Weights of a small GPT-style language model, trained from scratch on English Wikipedia.
Training: a variant of Adam for these matrices, 1088M tokens, 8301 steps.
Each number is 200 + 20 x the weight over its row's rms, rounded and kept within 0 to 999. Layers, rows and columns count from 0. The size before them is the row's rms in percent of the matrix's.

# layer 13 MLP up, 2560x768, rms 0.0286, rows 354-390, columns 192-255
103,207,202,183,210,193,163,215,181,200,207,199,213,208,168,224,234,217,202,197,169,184,193,205,198,214,191,177,199,191,200,236,175,213,224,220,181,174,203,213,193,205,167,190,224,226,243,190,161,208,166,171,177,209,189,174,208,197,217,209,200,212,234,191,159
086,186,205,211,195,198,207,201,191,204,223,177,183,207,196,196,178,196,184,184,205,174,174,170,208,212,237,217,201,176,210,232,217,203,188,189,197,193,179,196,198,204,187,188,185,199,213,208,205,161,203,194,192,180,237,217,178,200,172,176,176,186,219,157,224
099,184,188,173,195,172,173,197,187,172,206,156,216,170,236,182,205,199,218,216,190,147,201,174,198,237,215,204,189,173,195,166,174,216,218,208,203,208,191,226,199,206,187,166,213,170,239,160,182,179,231,187,171,177,163,200,206,217,230,183,206,220,218,217,235
105,205,217,190,212,209,179,209,236,170,193,216,191,193,179,171,227,249,228,210,194,217,215,189,184,228,172,186,220,173,188,196,220,203,174,195,186,189,176,189,218,176,199,196,211,200,224,221,212,190,213,203,172,197,151,219,198,240,196,190,216,195,217,189,194
102,191,196,180,213,197,205,233,234,222,180,188,226,187,222,191,191,215,187,202,219,195,202,206,235,187,221,223,167,194,224,175,194,220,218,233,195,194,204,188,184,199,226,225,200,216,172,186,184,174,176,169,223,194,222,187,189,170,161,187,198,180,170,181,215
102,180,218,216,191,163,199,220,214,200,202,214,201,153,214,216,210,236,204,224,173,177,236,219,143,195,225,212,194,204,219,169,245,196,159,217,212,192,192,219,195,204,226,208,195,242,158,185,209,192,170,213,214,192,183,242,255,198,176,208,195,209,163,219,167
100,213,188,212,211,183,197,190,258,209,201,210,164,198,197,215,208,206,191,204,193,220,192,180,202,213,179,186,182,216,204,203,213,185,235,186,205,198,185,202,167,232,204,197,174,213,184,213,220,196,211,217,193,240,218,196,152,235,189,180,228,210,196,224,212
099,177,211,212,187,217,192,164,186,213,182,184,226,194,184,185,200,178,220,176,203,176,208,221,240,190,211,181,219,222,166,233,183,165,208,189,178,216,164,222,182,214,219,196,214,190,160,216,194,179,198,217,232,244,209,187,179,195,150,206,230,187,191,201,208
096,155,244,182,201,188,210,251,185,176,171,196,198,236,193,208,207,205,192,210,166,173,186,202,186,182,219,197,201,194,244,200,191,256,204,185,212,230,188,200,203,236,240,211,200,239,207,207,197,201,195,212,175,212,232,177,210,177,164,209,226,181,223,190,197
101,243,191,228,172,230,189,194,237,187,225,171,171,224,196,183,184,209,211,214,209,215,203,191,184,200,202,181,236,201,203,203,206,192,189,203,193,172,210,203,218,203,229,210,222,199,202,214,222,238,190,194,197,184,177,231,177,202,179,173,193,194,225,216,218
102,194,177,202,220,198,170,195,182,232,174,172,206,236,213,193,213,205,212,202,205,251,223,192,173,175,179,216,153,209,203,204,176,195,202,139,158,195,199,219,178,178,219,226,216,252,210,195,195,172,209,204,171,163,179,261,166,174,213,195,184,236,197,198,201
096,176,206,183,188,164,224,188,195,207,169,208,190,186,153,164,220,233,206,188,192,178,161,194,148,236,218,186,189,182,196,232,192,175,212,183,183,214,178,198,175,190,231,191,162,218,184,189,208,233,199,199,177,199,179,202,202,204,186,186,191,255,168,231,214
103,184,177,194,171,205,186,177,175,195,177,237,215,195,187,169,193,195,229,211,186,173,201,193,214,185,191,224,171,205,190,228,195,192,195,216,230,183,206,226,198,209,177,218,235,206,177,201,194,209,230,215,193,222,187,190,258,210,208,200,202,181,202,212,240
100,164,232,172,221,169,225,171,208,197,224,205,223,210,203,188,168,188,177,210,200,203,184,168,193,183,228,202,180,218,211,195,155,194,201,175,177,207,219,216,193,188,182,215,187,212,207,210,191,208,212,184,184,224,211,183,178,227,220,185,209,217,192,143,205
101,213,207,205,211,234,242,202,178,216,180,208,171,205,196,195,163,196,213,217,191,200,207,159,197,188,229,194,193,211,178,203,213,175,182,172,234,202,191,227,189,178,222,231,223,206,200,247,200,216,191,161,197,215,215,241,226,221,246,204,192,165,190,236,197
100,191,212,173,236,187,199,190,198,213,202,226,206,241,172,167,216,187,212,177,178,187,202,218,208,189,203,174,165,193,220,204,201,220,200,201,231,184,201,165,193,209,156,176,210,190,175,200,180,233,193,233,219,206,234,207,177,172,234,170,190,200,171,206,171
104,248,183,229,198,213,209,202,200,204,196,201,208,234,218,247,212,195,223,198,224,212,203,214,215,188,169,186,175,219,203,236,227,196,222,205,227,202,250,195,195,223,233,192,159,157,196,209,190,216,219,188,204,194,217,236,149,249,153,211,220,192,255,197,197
105,226,168,191,194,249,210,186,172,210,218,214,181,209,215,216,207,198,203,225,178,214,231,211,198,161,187,209,239,201,182,195,188,186,207,218,217,171,189,195,183,183,187,174,205,190,212,214,224,204,208,168,225,203,208,221,219,201,162,203,185,189,232,227,216
104,192,232,174,173,170,206,173,203,191,200,195,174,216,182,208,199,214,204,226,159,219,214,253,181,209,227,208,170,188,210,202,172,214,237,213,210,232,194,159,187,216,195,202,188,197,215,201,188,188,209,204,222,200,229,202,215,211,208,196,167,240,225,186,224
105,222,240,211,209,182,189,207,206,186,252,205,176,216,191,185,182,191,208,241,245,214,197,220,228,225,204,213,217,195,201,218,217,163,183,185,212,173,206,212,207,194,166,194,207,229,193,208,193,214,225,242,193,227,170,214,215,216,166,216,186,196,190,176,182
101,174,217,196,216,188,197,185,182,171,209,204,190,164,183,197,199,213,220,193,188,207,183,220,184,223,163,190,192,226,226,191,174,248,201,240,217,244,209,187,228,207,211,183,202,199,209,175,197,174,189,196,183,216,224,207,202,222,244,179,216,198,156,201,194
099,182,223,212,184,232,214,182,216,211,203,181,165,232,207,204,210,193,196,186,214,225,166,199,203,204,200,220,159,197,181,219,180,206,208,177,169,199,218,213,222,164,183,194,209,208,230,214,193,194,218,197,206,193,186,222,227,224,216,188,203,206,167,199,224
105,205,208,181,204,214,204,190,186,174,198,188,167,197,180,193,216,224,223,192,209,200,184,194,203,181,241,206,179,234,231,202,184,183,207,200,204,234,195,172,210,222,198,191,202,194,185,185,183,206,217,225,191,173,185,188,196,221,217,232,172,252,152,195,140
096,176,186,213,171,226,198,180,193,210,218,203,175,193,207,203,200,187,188,185,224,178,192,203,204,216,230,194,175,169,168,253,213,210,193,230,197,168,242,182,198,200,192,157,186,203,247,206,237,209,198,213,171,228,247,183,187,203,175,213,186,222,198,199,249
093,229,216,199,183,186,214,195,177,192,165,194,187,215,230,218,185,189,211,205,197,177,232,203,171,169,197,209,233,221,190,182,189,218,229,214,198,193,233,209,205,208,168,168,177,227,211,211,220,191,202,220,199,230,215,208,221,191,201,238,215,198,196,199,213
103,185,216,196,193,176,207,213,183,207,187,211,223,234,222,201,225,249,246,206,179,186,207,162,201,214,204,204,166,180,213,173,194,215,194,193,223,201,181,198,205,185,226,211,212,163,188,198,222,230,186,174,206,238,233,215,180,201,206,147,221,189,221,150,197
101,181,208,205,176,211,188,197,216,238,173,197,195,200,199,220,175,207,251,154,201,191,209,193,182,219,221,197,219,202,188,183,185,221,159,206,232,210,212,219,182,198,203,218,189,211,170,181,212,215,193,214,188,272,222,174,204,168,223,172,203,217,178,188,180
101,183,226,168,222,149,213,188,188,203,184,210,171,177,190,175,203,191,199,204,153,198,169,216,198,174,190,202,200,197,205,199,177,238,174,172,225,214,185,242,203,172,174,193,210,207,201,169,218,227,225,221,191,215,196,235,214,181,181,174,173,229,161,197,183
097,214,173,190,185,204,146,232,193,194,205,229,244,202,195,196,193,169,238,139,207,180,219,206,179,195,206,233,189,195,184,185,187,169,189,179,226,184,194,191,169,203,215,203,198,185,181,218,212,224,228,209,191,198,174,193,227,207,185,176,252,193,224,210,199
088,184,187,210,177,205,209,191,220,235,227,202,217,185,222,191,213,208,219,189,178,188,183,223,194,229,185,184,213,187,187,205,177,216,202,199,198,165,195,194,217,212,189,190,192,200,186,214,226,197,200,195,187,202,224,220,174,214,179,165,220,191,209,191,200
101,202,182,214,166,190,177,188,215,209,165,192,222,175,194,217,232,214,200,188,193,170,191,191,186,207,212,173,199,175,226,185,210,195,236,219,203,202,184,166,189,204,199,196,183,210,201,199,211,219,214,220,175,196,209,194,196,209,186,185,176,185,190,210,243
099,209,229,210,194,210,237,201,219,176,179,181,183,167,203,205,159,199,211,193,166,165,181,193,195,182,188,186,188,224,219,216,212,200,219,214,150,195,205,175,210,215,221,229,231,225,184,163,200,214,199,168,215,206,211,174,217,208,219,213,225,210,197,190,215
103,153,209,185,188,183,222,201,163,177,213,199,177,157,185,204,217,189,186,184,155,170,174,203,199,165,189,168,166,169,210,208,184,158,187,208,236,188,182,222,173,187,207,185,166,209,214,185,220,219,218,232,200,210,219,171,173,225,189,197,171,190,202,170,203
101,198,213,192,211,208,158,205,185,231,219,203,158,195,186,194,175,177,150,202,199,154,195,205,230,218,198,203,220,191,198,216,214,225,194,219,160,182,201,152,224,181,194,192,203,217,215,202,200,233,178,207,230,222,223,199,194,239,178,182,194,228,209,210,195
100,222,191,215,198,215,202,179,202,194,166,208,197,196,219,218,176,189,192,197,227,239,182,210,181,152,203,214,184,204,192,194,168,196,183,202,178,222,243,211,173,199,186,184,212,223,198,201,222,211,183,214,218,168,198,195,191,198,206,198,207,194,167,213,191
098,191,159,210,185,191,213,217,208,218,221,190,209,165,171,200,209,185,209,197,227,218,185,189,215,201,220,181,198,164,189,154,214,226,173,190,191,151,189,171,198,160,218,178,208,210,183,190,201,189,197,210,204,184,196,210,194,213,219,186,194,222,216,165,173
100,216,198,215,184,203,204,231,207,224,202,185,188,207,214,209,206,205,201,190,177,215,169,188,225,188,197,221,185,203,226,171,218,227,204,215,178,211,220,197,198,213,230,200,188,188,212,207,235,225,272,237,191,173,158,201,176,207,167,191,176,166,194,196,193
# layer 13 MLP down (transposed), 2560x768, rms 0.0269, rows 354-389, columns 192-255
103,211,183,209,188,191,182,195,198,230,186,223,178,196,188,207,232,227,176,232,198,197,230,202,213,220,207,221,213,246,174,202,200,214,191,205,206,216,207,188,229,223,213,202,207,182,207,168,202,187,181,183,181,196,199,190,206,185,220,223,215,172,223,182,176
090,198,223,195,219,195,212,226,176,219,208,178,223,196,221,190,226,200,190,203,194,216,208,202,214,214,212,199,195,211,214,203,217,189,194,155,183,192,180,186,194,209,178,176,206,213,212,205,208,191,225,198,191,197,215,225,220,156,176,174,243,215,187,178,200
100,232,202,212,179,181,194,226,222,212,204,228,160,212,207,196,188,183,182,223,254,172,195,216,210,181,165,186,196,233,205,194,185,190,214,149,217,212,210,249,164,167,220,232,227,230,203,169,188,182,186,172,199,186,217,163,262,215,187,195,217,182,209,199,216
105,208,211,185,222,233,193,191,187,208,169,170,217,179,200,200,222,174,217,192,189,191,172,223,208,219,171,188,214,192,193,201,207,225,214,160,185,206,196,190,192,145,181,231,183,197,160,183,160,195,183,200,183,218,218,167,211,227,171,186,190,197,216,220,204
102,201,197,182,234,207,185,205,189,186,223,251,191,185,193,217,152,206,206,182,199,216,220,217,183,222,194,184,215,203,204,174,198,171,203,157,202,221,187,209,197,178,205,200,212,186,162,220,196,194,182,164,205,228,174,195,200,185,192,194,179,182,209,220,177
100,212,224,188,222,221,216,203,189,177,209,189,181,220,198,147,183,212,231,176,231,137,174,188,224,207,213,156,199,233,189,228,175,211,195,191,216,248,204,203,200,198,171,213,207,175,211,179,215,182,185,191,167,197,196,134,221,195,179,222,203,191,212,235,228
102,236,234,195,209,189,201,197,162,206,195,201,227,180,197,210,223,206,193,201,189,209,189,162,217,161,194,231,197,221,197,164,215,197,218,204,189,185,210,171,188,209,221,154,229,217,231,183,197,219,226,202,227,214,208,192,210,188,209,172,180,162,235,195,210
096,207,188,243,231,213,234,207,188,204,203,209,189,193,163,192,214,171,219,189,202,218,218,200,190,206,206,233,205,204,192,242,204,207,197,207,211,209,203,193,158,203,201,185,205,198,193,200,167,190,211,196,210,224,194,199,232,206,177,217,205,186,199,211,177
100,184,207,195,201,209,226,200,180,169,186,191,206,222,186,172,199,190,188,227,211,207,193,210,193,187,198,198,169,201,206,218,154,165,209,207,200,210,177,190,176,174,229,184,210,222,208,228,203,209,184,207,187,167,210,176,183,205,200,194,217,150,206,183,200
102,168,214,207,185,203,174,182,193,239,199,189,210,215,220,196,211,224,204,189,172,197,164,193,181,184,199,167,181,215,166,233,191,179,216,199,186,168,197,223,230,184,216,195,185,172,207,221,199,227,189,213,223,183,189,221,187,208,220,191,212,182,191,181,188
104,222,185,220,229,208,184,208,225,187,239,211,191,211,177,198,216,192,216,203,187,232,224,222,194,223,216,207,192,232,229,210,189,221,205,175,220,206,221,182,230,227,224,187,199,196,202,169,178,189,194,185,213,187,214,167,215,219,204,178,194,206,221,160,163
096,257,199,195,192,193,235,237,190,175,196,213,181,214,238,209,232,199,184,196,196,223,197,188,214,188,187,216,189,188,224,178,173,240,175,233,239,211,192,232,189,197,178,207,215,188,240,199,196,192,215,232,210,236,218,161,213,222,205,240,217,204,203,194,212
103,195,203,238,231,177,181,162,209,176,172,225,211,221,221,221,179,218,202,195,181,180,199,219,217,175,187,219,216,223,206,184,181,219,162,176,211,179,166,225,206,175,194,220,193,210,189,184,164,205,185,193,187,212,164,206,238,200,186,192,213,174,190,206,189
099,187,193,205,207,212,193,203,186,205,211,184,209,200,194,207,201,197,190,217,212,191,200,190,215,177,205,191,202,191,185,215,203,188,205,210,231,220,212,192,208,207,215,209,195,237,175,223,206,217,185,213,182,183,224,179,211,185,189,188,203,209,210,203,200
104,191,187,216,154,222,183,197,200,153,218,179,216,249,203,191,233,218,240,206,194,170,198,186,205,231,191,193,177,209,207,182,204,199,210,189,183,204,212,168,199,177,204,226,195,197,217,221,202,212,202,161,198,195,157,214,224,126,191,204,210,202,225,206,196
102,153,189,214,209,208,213,222,168,205,204,177,176,193,222,191,200,213,264,184,206,180,156,206,194,186,209,201,206,234,217,184,205,205,201,240,161,206,222,185,213,195,203,197,220,212,168,203,172,179,154,197,181,223,202,176,204,210,185,204,214,192,210,188,182
102,215,226,214,189,199,205,188,193,171,205,231,181,198,221,169,154,172,211,177,202,186,181,195,172,203,200,209,171,206,190,213,188,225,213,190,202,220,199,197,219,180,177,215,164,191,216,185,212,201,214,226,174,223,200,243,186,203,201,200,216,207,235,192,166
107,199,179,197,200,191,217,171,164,195,193,211,189,231,183,218,258,208,173,208,174,202,210,188,173,195,231,209,199,187,233,190,208,189,222,187,234,184,206,212,196,208,193,185,232,170,219,213,209,211,192,190,207,161,209,185,234,180,195,212,209,177,192,236,223
104,212,188,181,200,196,178,211,179,185,181,230,207,205,230,228,165,192,186,218,202,190,220,171,164,193,209,197,164,233,216,190,185,191,187,215,200,212,231,237,212,235,188,189,176,172,198,177,181,221,216,201,179,204,207,196,160,160,197,258,163,226,202,173,201
104,230,208,212,184,185,197,203,205,181,198,202,220,219,212,197,163,211,192,222,225,205,237,199,202,194,219,209,224,171,174,197,182,161,196,184,201,207,231,153,181,246,181,208,187,202,199,206,205,194,200,192,199,180,141,216,199,234,199,213,196,186,228,162,185
101,220,202,220,194,193,215,188,170,194,182,209,162,194,158,194,195,179,221,207,173,202,173,200,193,174,215,190,211,232,185,197,193,220,186,210,229,175,204,191,189,164,204,220,204,220,222,236,177,224,208,182,209,197,228,182,173,203,192,194,201,201,220,168,218
098,199,215,190,219,185,203,204,204,194,170,158,215,171,200,189,225,196,208,207,199,170,201,194,218,197,210,151,186,152,200,204,184,216,177,203,206,188,201,176,206,193,196,186,212,225,240,218,220,215,185,194,197,209,192,226,172,180,194,180,207,195,212,194,202
101,195,188,169,210,212,239,228,189,173,223,176,205,231,219,199,213,186,210,201,189,199,187,243,188,221,235,196,205,246,217,187,211,213,193,177,210,186,195,195,198,206,200,204,204,215,192,194,198,222,209,205,196,195,170,199,218,162,202,197,206,218,206,228,176
098,189,196,198,211,155,155,184,178,131,181,198,192,222,193,172,235,215,206,236,208,210,185,188,192,172,199,163,205,217,215,191,204,203,204,207,193,209,192,167,165,201,231,203,193,201,195,218,158,210,210,209,180,207,217,215,196,178,224,196,190,193,175,242,205
095,236,186,190,227,180,217,208,183,191,188,231,234,206,236,198,196,198,202,229,202,229,187,185,201,209,206,202,190,224,189,191,197,217,163,213,234,208,211,186,213,229,156,190,201,209,213,174,228,232,219,166,198,177,177,207,180,224,195,231,197,158,185,221,239
102,227,166,227,227,213,214,230,236,215,190,190,184,206,225,218,197,201,204,214,136,200,218,198,185,215,202,191,274,197,167,218,214,178,200,262,185,189,199,189,195,191,174,192,235,221,202,201,214,195,202,205,222,178,202,198,205,219,201,220,208,215,169,248,224
101,212,221,202,176,175,199,183,194,217,177,199,224,181,169,212,205,208,183,182,210,187,213,191,240,234,201,222,192,218,202,206,204,216,180,197,211,208,207,188,180,178,211,199,211,185,209,190,172,209,171,223,211,224,220,224,204,188,187,192,198,219,155,185,214
100,181,210,161,205,226,185,221,202,196,201,233,183,180,222,163,217,179,215,187,212,184,197,216,222,167,212,187,233,178,209,172,176,210,193,175,223,177,168,204,186,177,196,213,194,183,205,186,207,235,193,198,177,236,195,176,188,174,196,207,196,209,181,183,214
103,194,235,169,217,172,211,181,216,183,182,208,213,202,182,210,168,209,182,217,196,190,221,221,186,192,203,183,191,178,216,196,146,209,188,203,201,214,164,166,191,211,193,167,177,219,218,221,211,179,188,213,168,164,185,221,158,175,170,205,196,199,167,182,183
091,179,202,220,224,208,197,206,222,172,201,165,188,189,223,199,204,186,212,201,248,235,199,219,207,206,230,210,184,214,165,200,199,204,214,207,194,206,210,193,211,175,179,201,177,187,208,238,211,217,192,209,196,178,194,194,193,227,206,188,223,193,201,224,203
102,174,189,216,212,193,223,208,189,249,215,206,179,191,202,185,233,189,224,184,200,199,174,226,212,190,223,233,184,232,208,186,209,201,176,195,186,223,167,221,227,185,216,191,201,241,207,192,200,210,181,201,203,197,210,191,187,183,197,193,206,223,182,207,198
099,200,194,225,200,210,219,221,229,193,207,182,209,176,201,190,198,188,186,189,240,203,227,196,226,217,184,214,209,219,209,181,196,178,211,183,188,205,200,179,229,173,179,202,186,239,178,181,205,195,221,162,200,219,208,211,184,219,225,174,208,177,224,190,191
104,211,221,200,205,201,202,195,190,181,193,217,178,197,225,192,195,220,208,219,198,206,189,186,191,184,204,216,193,172,207,210,218,235,197,183,179,186,213,193,178,208,202,193,221,178,179,222,197,223,201,208,160,202,199,192,223,215,178,171,224,236,211,240,201
103,216,197,193,200,243,193,150,195,182,234,208,180,189,215,197,197,218,181,132,205,216,203,186,207,206,199,167,226,183,183,168,208,219,216,205,199,196,179,200,208,177,219,206,185,213,137,190,177,184,210,171,178,211,227,200,197,239,191,200,182,195,211,209,217
097,209,174,194,197,199,189,197,187,192,199,149,214,206,192,228,210,191,178,213,167,197,186,184,182,212,209,165,202,200,190,234,217,202,208,184,170,218,206,209,158,178,207,190,194,215,201,179,194,216,222,191,205,211,181,195,180,204,184,196,199,213,212,225,207
100,215,156,198,183,199,236,212,203,226,211,181,196,176,213,186,206,188,226,222,192,189,168,196,199,185,212,232,211,191,227,182,208,187,245,193,177,192,220,167,206,201,202,185,187,209,205,187,188,209,213,193,199,159,224,184,206,214,202,207,230,207,220,212,187
# layer 13 MLP gate, 2560x768, rms 0.0292, rows 355-390, columns 192-255
090,205,172,235,223,201,165,185,205,187,189,206,176,176,210,204,194,175,209,196,204,169,191,181,197,178,198,210,183,200,198,230,252,188,188,203,208,198,222,203,180,208,215,196,209,186,192,202,218,158,208,185,253,190,191,221,201,187,182,197,157,199,194,178,222
101,174,223,180,197,168,170,222,204,248,182,212,252,190,171,193,217,183,208,167,210,181,166,219,189,212,165,170,209,167,202,211,187,196,187,196,187,228,171,180,189,180,196,177,188,256,203,192,216,184,195,213,242,235,196,178,177,230,181,173,221,211,194,218,202
104,168,211,211,202,203,188,216,197,196,183,194,195,125,172,199,190,165,167,198,227,184,177,202,220,199,200,188,204,204,189,168,228,243,189,206,192,203,172,201,240,211,201,156,210,167,180,187,192,165,193,227,207,220,203,186,218,196,201,197,186,238,185,188,232
103,214,199,164,205,183,211,223,199,171,218,177,170,190,182,196,232,208,240,184,187,173,149,205,230,194,228,191,243,234,201,172,215,237,232,203,175,224,221,196,248,205,194,218,225,234,216,190,195,244,192,163,189,211,202,203,200,199,229,187,175,237,189,199,231
099,230,175,188,215,198,169,214,195,177,189,209,159,228,191,197,197,170,207,195,162,226,204,195,216,177,201,193,191,176,219,198,223,187,210,190,219,182,210,198,204,189,198,159,247,161,173,191,210,182,204,223,235,175,201,238,211,168,216,230,205,194,204,212,225
099,195,213,197,179,182,163,174,219,227,217,185,228,211,197,190,195,229,202,226,224,201,182,221,215,170,182,210,176,202,186,210,224,200,183,205,173,197,214,201,204,206,213,181,202,199,223,216,221,237,226,206,233,214,181,211,231,193,186,210,173,197,210,211,169
100,227,172,202,199,193,216,183,151,197,178,208,194,205,206,212,173,188,191,170,169,177,186,210,209,207,227,216,181,195,185,216,212,194,155,203,193,244,176,233,191,189,223,184,229,190,224,207,168,203,209,214,194,227,191,249,210,207,188,194,229,211,167,212,224
098,199,174,227,223,177,207,228,204,200,174,186,193,190,207,193,219,190,188,146,181,182,248,179,194,215,189,208,251,185,187,186,251,231,194,221,213,212,241,178,218,185,200,211,235,206,189,193,207,222,187,199,195,206,194,157,244,204,167,215,220,170,200,202,185
100,190,216,241,197,251,179,203,192,231,219,233,161,219,201,155,242,224,193,192,172,229,207,176,221,213,217,208,206,207,179,183,173,159,211,237,194,221,188,202,152,247,181,209,203,197,197,186,212,179,209,198,219,153,237,205,219,215,195,208,183,209,170,208,215
100,193,214,220,203,194,219,186,178,216,217,224,190,204,192,180,208,184,215,182,212,184,192,233,185,226,209,171,200,164,194,202,195,209,151,209,205,202,225,182,200,190,200,182,236,176,188,218,220,217,210,183,201,219,163,160,198,184,186,202,159,195,204,174,215
097,243,209,189,215,230,191,163,189,201,238,187,203,246,181,246,217,195,243,155,194,190,223,214,181,180,164,177,171,198,176,197,187,178,163,204,200,185,207,196,205,209,197,218,262,182,229,215,189,185,216,219,178,185,190,195,195,201,187,221,192,174,254,208,181
100,214,197,233,203,195,164,170,196,212,210,187,160,173,211,188,172,205,184,223,161,243,184,214,194,151,180,202,217,219,175,194,215,188,150,160,214,181,212,199,194,194,223,230,201,209,192,190,199,207,181,178,206,185,204,159,211,193,197,204,188,171,252,206,180
100,180,175,188,202,182,227,211,195,203,157,242,202,181,218,203,243,199,175,209,206,194,231,191,165,213,199,208,200,221,220,181,239,192,187,217,187,161,203,205,211,203,225,174,210,234,188,200,198,199,203,184,197,208,185,195,216,187,204,204,204,200,210,213,199
100,195,210,208,199,212,239,205,207,172,207,220,229,146,196,218,181,180,190,194,181,159,187,174,188,185,206,208,191,211,208,222,222,191,197,167,186,224,189,209,192,188,170,183,230,219,230,231,204,215,223,197,224,214,187,183,240,213,179,195,177,199,234,171,190
099,185,208,194,214,211,209,214,212,193,217,203,191,179,189,166,214,171,230,217,187,225,197,160,240,165,202,169,170,181,194,191,198,214,184,228,201,204,207,196,161,170,205,218,179,158,156,204,205,199,227,212,194,213,210,207,204,214,194,157,197,178,208,194,194
102,191,196,218,211,194,206,208,224,186,191,223,199,199,208,197,238,197,203,182,216,208,202,182,199,219,146,231,183,210,161,203,197,209,207,229,230,209,240,223,224,193,213,185,219,200,176,178,176,210,200,242,194,213,182,200,212,217,201,224,219,169,239,217,200
106,159,218,197,191,197,195,191,209,192,189,230,224,209,210,211,226,209,217,189,198,221,206,189,200,217,195,213,225,186,210,203,184,210,200,210,194,220,189,222,176,210,185,204,226,187,194,208,208,229,195,207,201,190,202,205,211,199,204,173,218,197,187,156,231
105,165,206,238,158,229,191,236,206,205,197,196,163,168,188,201,201,203,223,225,175,200,205,204,181,192,160,190,191,206,209,201,187,206,209,215,189,200,216,200,203,209,217,189,217,198,201,208,185,235,187,244,187,240,218,212,201,229,201,213,177,222,188,173,231
105,221,201,174,251,205,226,207,243,202,171,220,245,170,221,195,209,193,198,207,188,188,203,192,231,173,182,196,226,203,148,166,197,226,192,220,204,205,203,217,165,167,184,196,187,160,196,204,177,217,208,184,208,207,198,188,207,200,154,208,170,208,166,237,224
099,202,200,177,209,204,198,182,205,241,208,229,207,185,210,156,220,221,223,197,194,207,202,213,192,183,183,184,213,208,211,184,191,162,200,205,187,198,198,170,198,163,211,205,212,235,215,234,206,207,175,218,214,190,197,221,180,191,175,193,212,195,183,188,229
097,189,150,206,208,160,181,212,163,185,188,186,209,224,179,211,177,197,170,212,188,188,208,165,180,192,213,218,180,203,175,192,204,199,192,213,211,204,182,210,210,223,193,196,239,166,171,180,221,155,216,180,211,213,198,212,182,189,183,213,179,201,210,202,179
106,230,212,177,212,193,192,185,208,199,200,150,179,185,168,218,199,175,223,248,215,186,206,191,201,203,193,188,193,237,207,226,208,185,231,245,222,176,222,180,165,211,196,194,196,213,205,209,212,196,187,199,195,193,244,177,197,232,194,215,208,201,175,228,190
095,206,212,231,191,219,205,208,197,251,197,165,199,204,183,222,181,201,191,202,202,194,245,195,200,171,188,205,222,226,195,180,189,177,160,184,196,203,208,186,195,205,169,194,174,214,211,178,232,191,213,194,207,220,216,201,190,182,201,225,198,233,209,208,214
098,201,150,220,244,201,215,176,204,199,203,221,219,177,189,207,227,203,214,207,187,198,174,174,203,216,192,218,228,202,175,180,220,201,161,214,198,190,204,174,232,200,238,219,216,182,163,174,185,223,167,200,224,163,202,207,213,215,223,216,187,176,176,188,198
103,189,217,198,161,250,190,195,140,210,238,174,184,212,205,170,172,227,228,207,196,160,207,206,209,211,219,211,155,176,210,171,192,204,178,180,181,189,202,226,226,183,185,205,239,206,182,194,188,213,184,173,228,184,171,212,210,231,182,209,209,202,199,164,178
103,209,207,221,239,203,172,188,212,191,198,168,156,231,203,161,163,200,224,172,203,181,222,200,197,196,230,156,168,218,182,172,192,244,246,207,209,188,174,210,200,189,216,174,168,202,204,186,183,178,203,221,222,208,199,223,230,194,187,220,199,197,178,180,208
107,212,177,210,188,193,197,211,181,199,163,189,198,176,187,177,172,221,185,223,167,207,200,198,176,215,180,207,183,183,202,176,220,211,159,194,230,214,196,246,214,175,243,189,204,174,195,193,211,200,188,218,216,246,232,237,189,245,173,211,192,196,174,182,208
095,209,169,193,206,218,210,240,263,205,212,205,180,229,245,210,224,150,210,169,197,245,224,213,223,174,195,230,184,222,190,214,230,200,167,214,204,229,197,189,225,178,196,210,178,180,185,168,216,238,199,212,219,185,185,180,176,246,171,195,177,172,196,178,197
090,162,185,211,216,187,221,173,207,189,220,217,214,174,185,190,212,226,184,189,173,182,192,219,194,201,163,183,165,181,182,214,218,208,180,198,196,179,198,178,179,161,203,213,197,217,160,177,199,188,199,174,255,201,203,223,211,203,184,179,224,202,215,164,201
101,230,178,188,192,205,209,202,188,175,199,175,189,193,213,212,183,225,182,203,165,249,212,190,192,195,201,231,194,186,193,223,168,204,181,197,211,195,205,237,182,234,152,175,189,186,228,215,208,194,197,174,213,206,201,203,194,242,206,185,199,205,204,180,207
098,218,221,163,183,192,185,186,173,193,238,181,200,184,225,238,179,190,198,211,195,187,228,224,199,195,179,184,209,214,190,212,195,183,214,212,195,212,187,189,212,197,215,174,198,194,175,178,137,202,206,212,208,222,199,199,182,216,203,197,196,196,181,203,207
102,233,241,174,189,204,186,187,181,221,153,214,195,175,203,187,205,159,199,182,191,215,186,177,176,190,196,199,231,171,166,208,225,202,164,184,208,178,203,174,194,195,207,201,187,184,167,227,201,223,223,220,201,204,197,206,208,210,205,161,246,184,219,200,239
104,213,223,198,206,172,219,199,187,191,189,190,212,184,191,201,183,200,220,219,204,189,168,194,205,213,219,217,179,196,173,211,213,162,211,191,163,197,213,190,181,219,171,159,175,178,182,184,215,185,174,192,215,197,174,205,250,202,198,234,179,202,213,188,227
098,183,216,164,204,199,201,140,200,213,189,179,216,206,204,215,200,216,180,171,182,211,223,196,214,179,175,202,177,213,201,192,173,144,198,218,249,214,200,191,208,195,199,217,204,165,213,200,218,221,181,188,232,182,198,170,203,217,204,211,199,220,217,210,201
098,230,211,187,198,223,195,191,194,229,192,203,217,196,193,189,159,197,192,199,165,234,236,205,221,168,215,191,222,198,205,186,195,191,198,230,197,193,205,213,170,173,174,196,202,209,190,166,234,209,190,190,204,203,223,201,199,189,227,213,199,173,222,198,168
099,198,223,167,209,176,182,210,170,172,204,197,177,196,201,198,192,200,195,217,196,185,219,189,191,204,178,171,162,204,190,177,199,217,237,201,157,210,224,200,226,215,182,232,232,227,205,190,205,162,192,203,200,179,216,195,201,164,207,244,228,221,187,225,214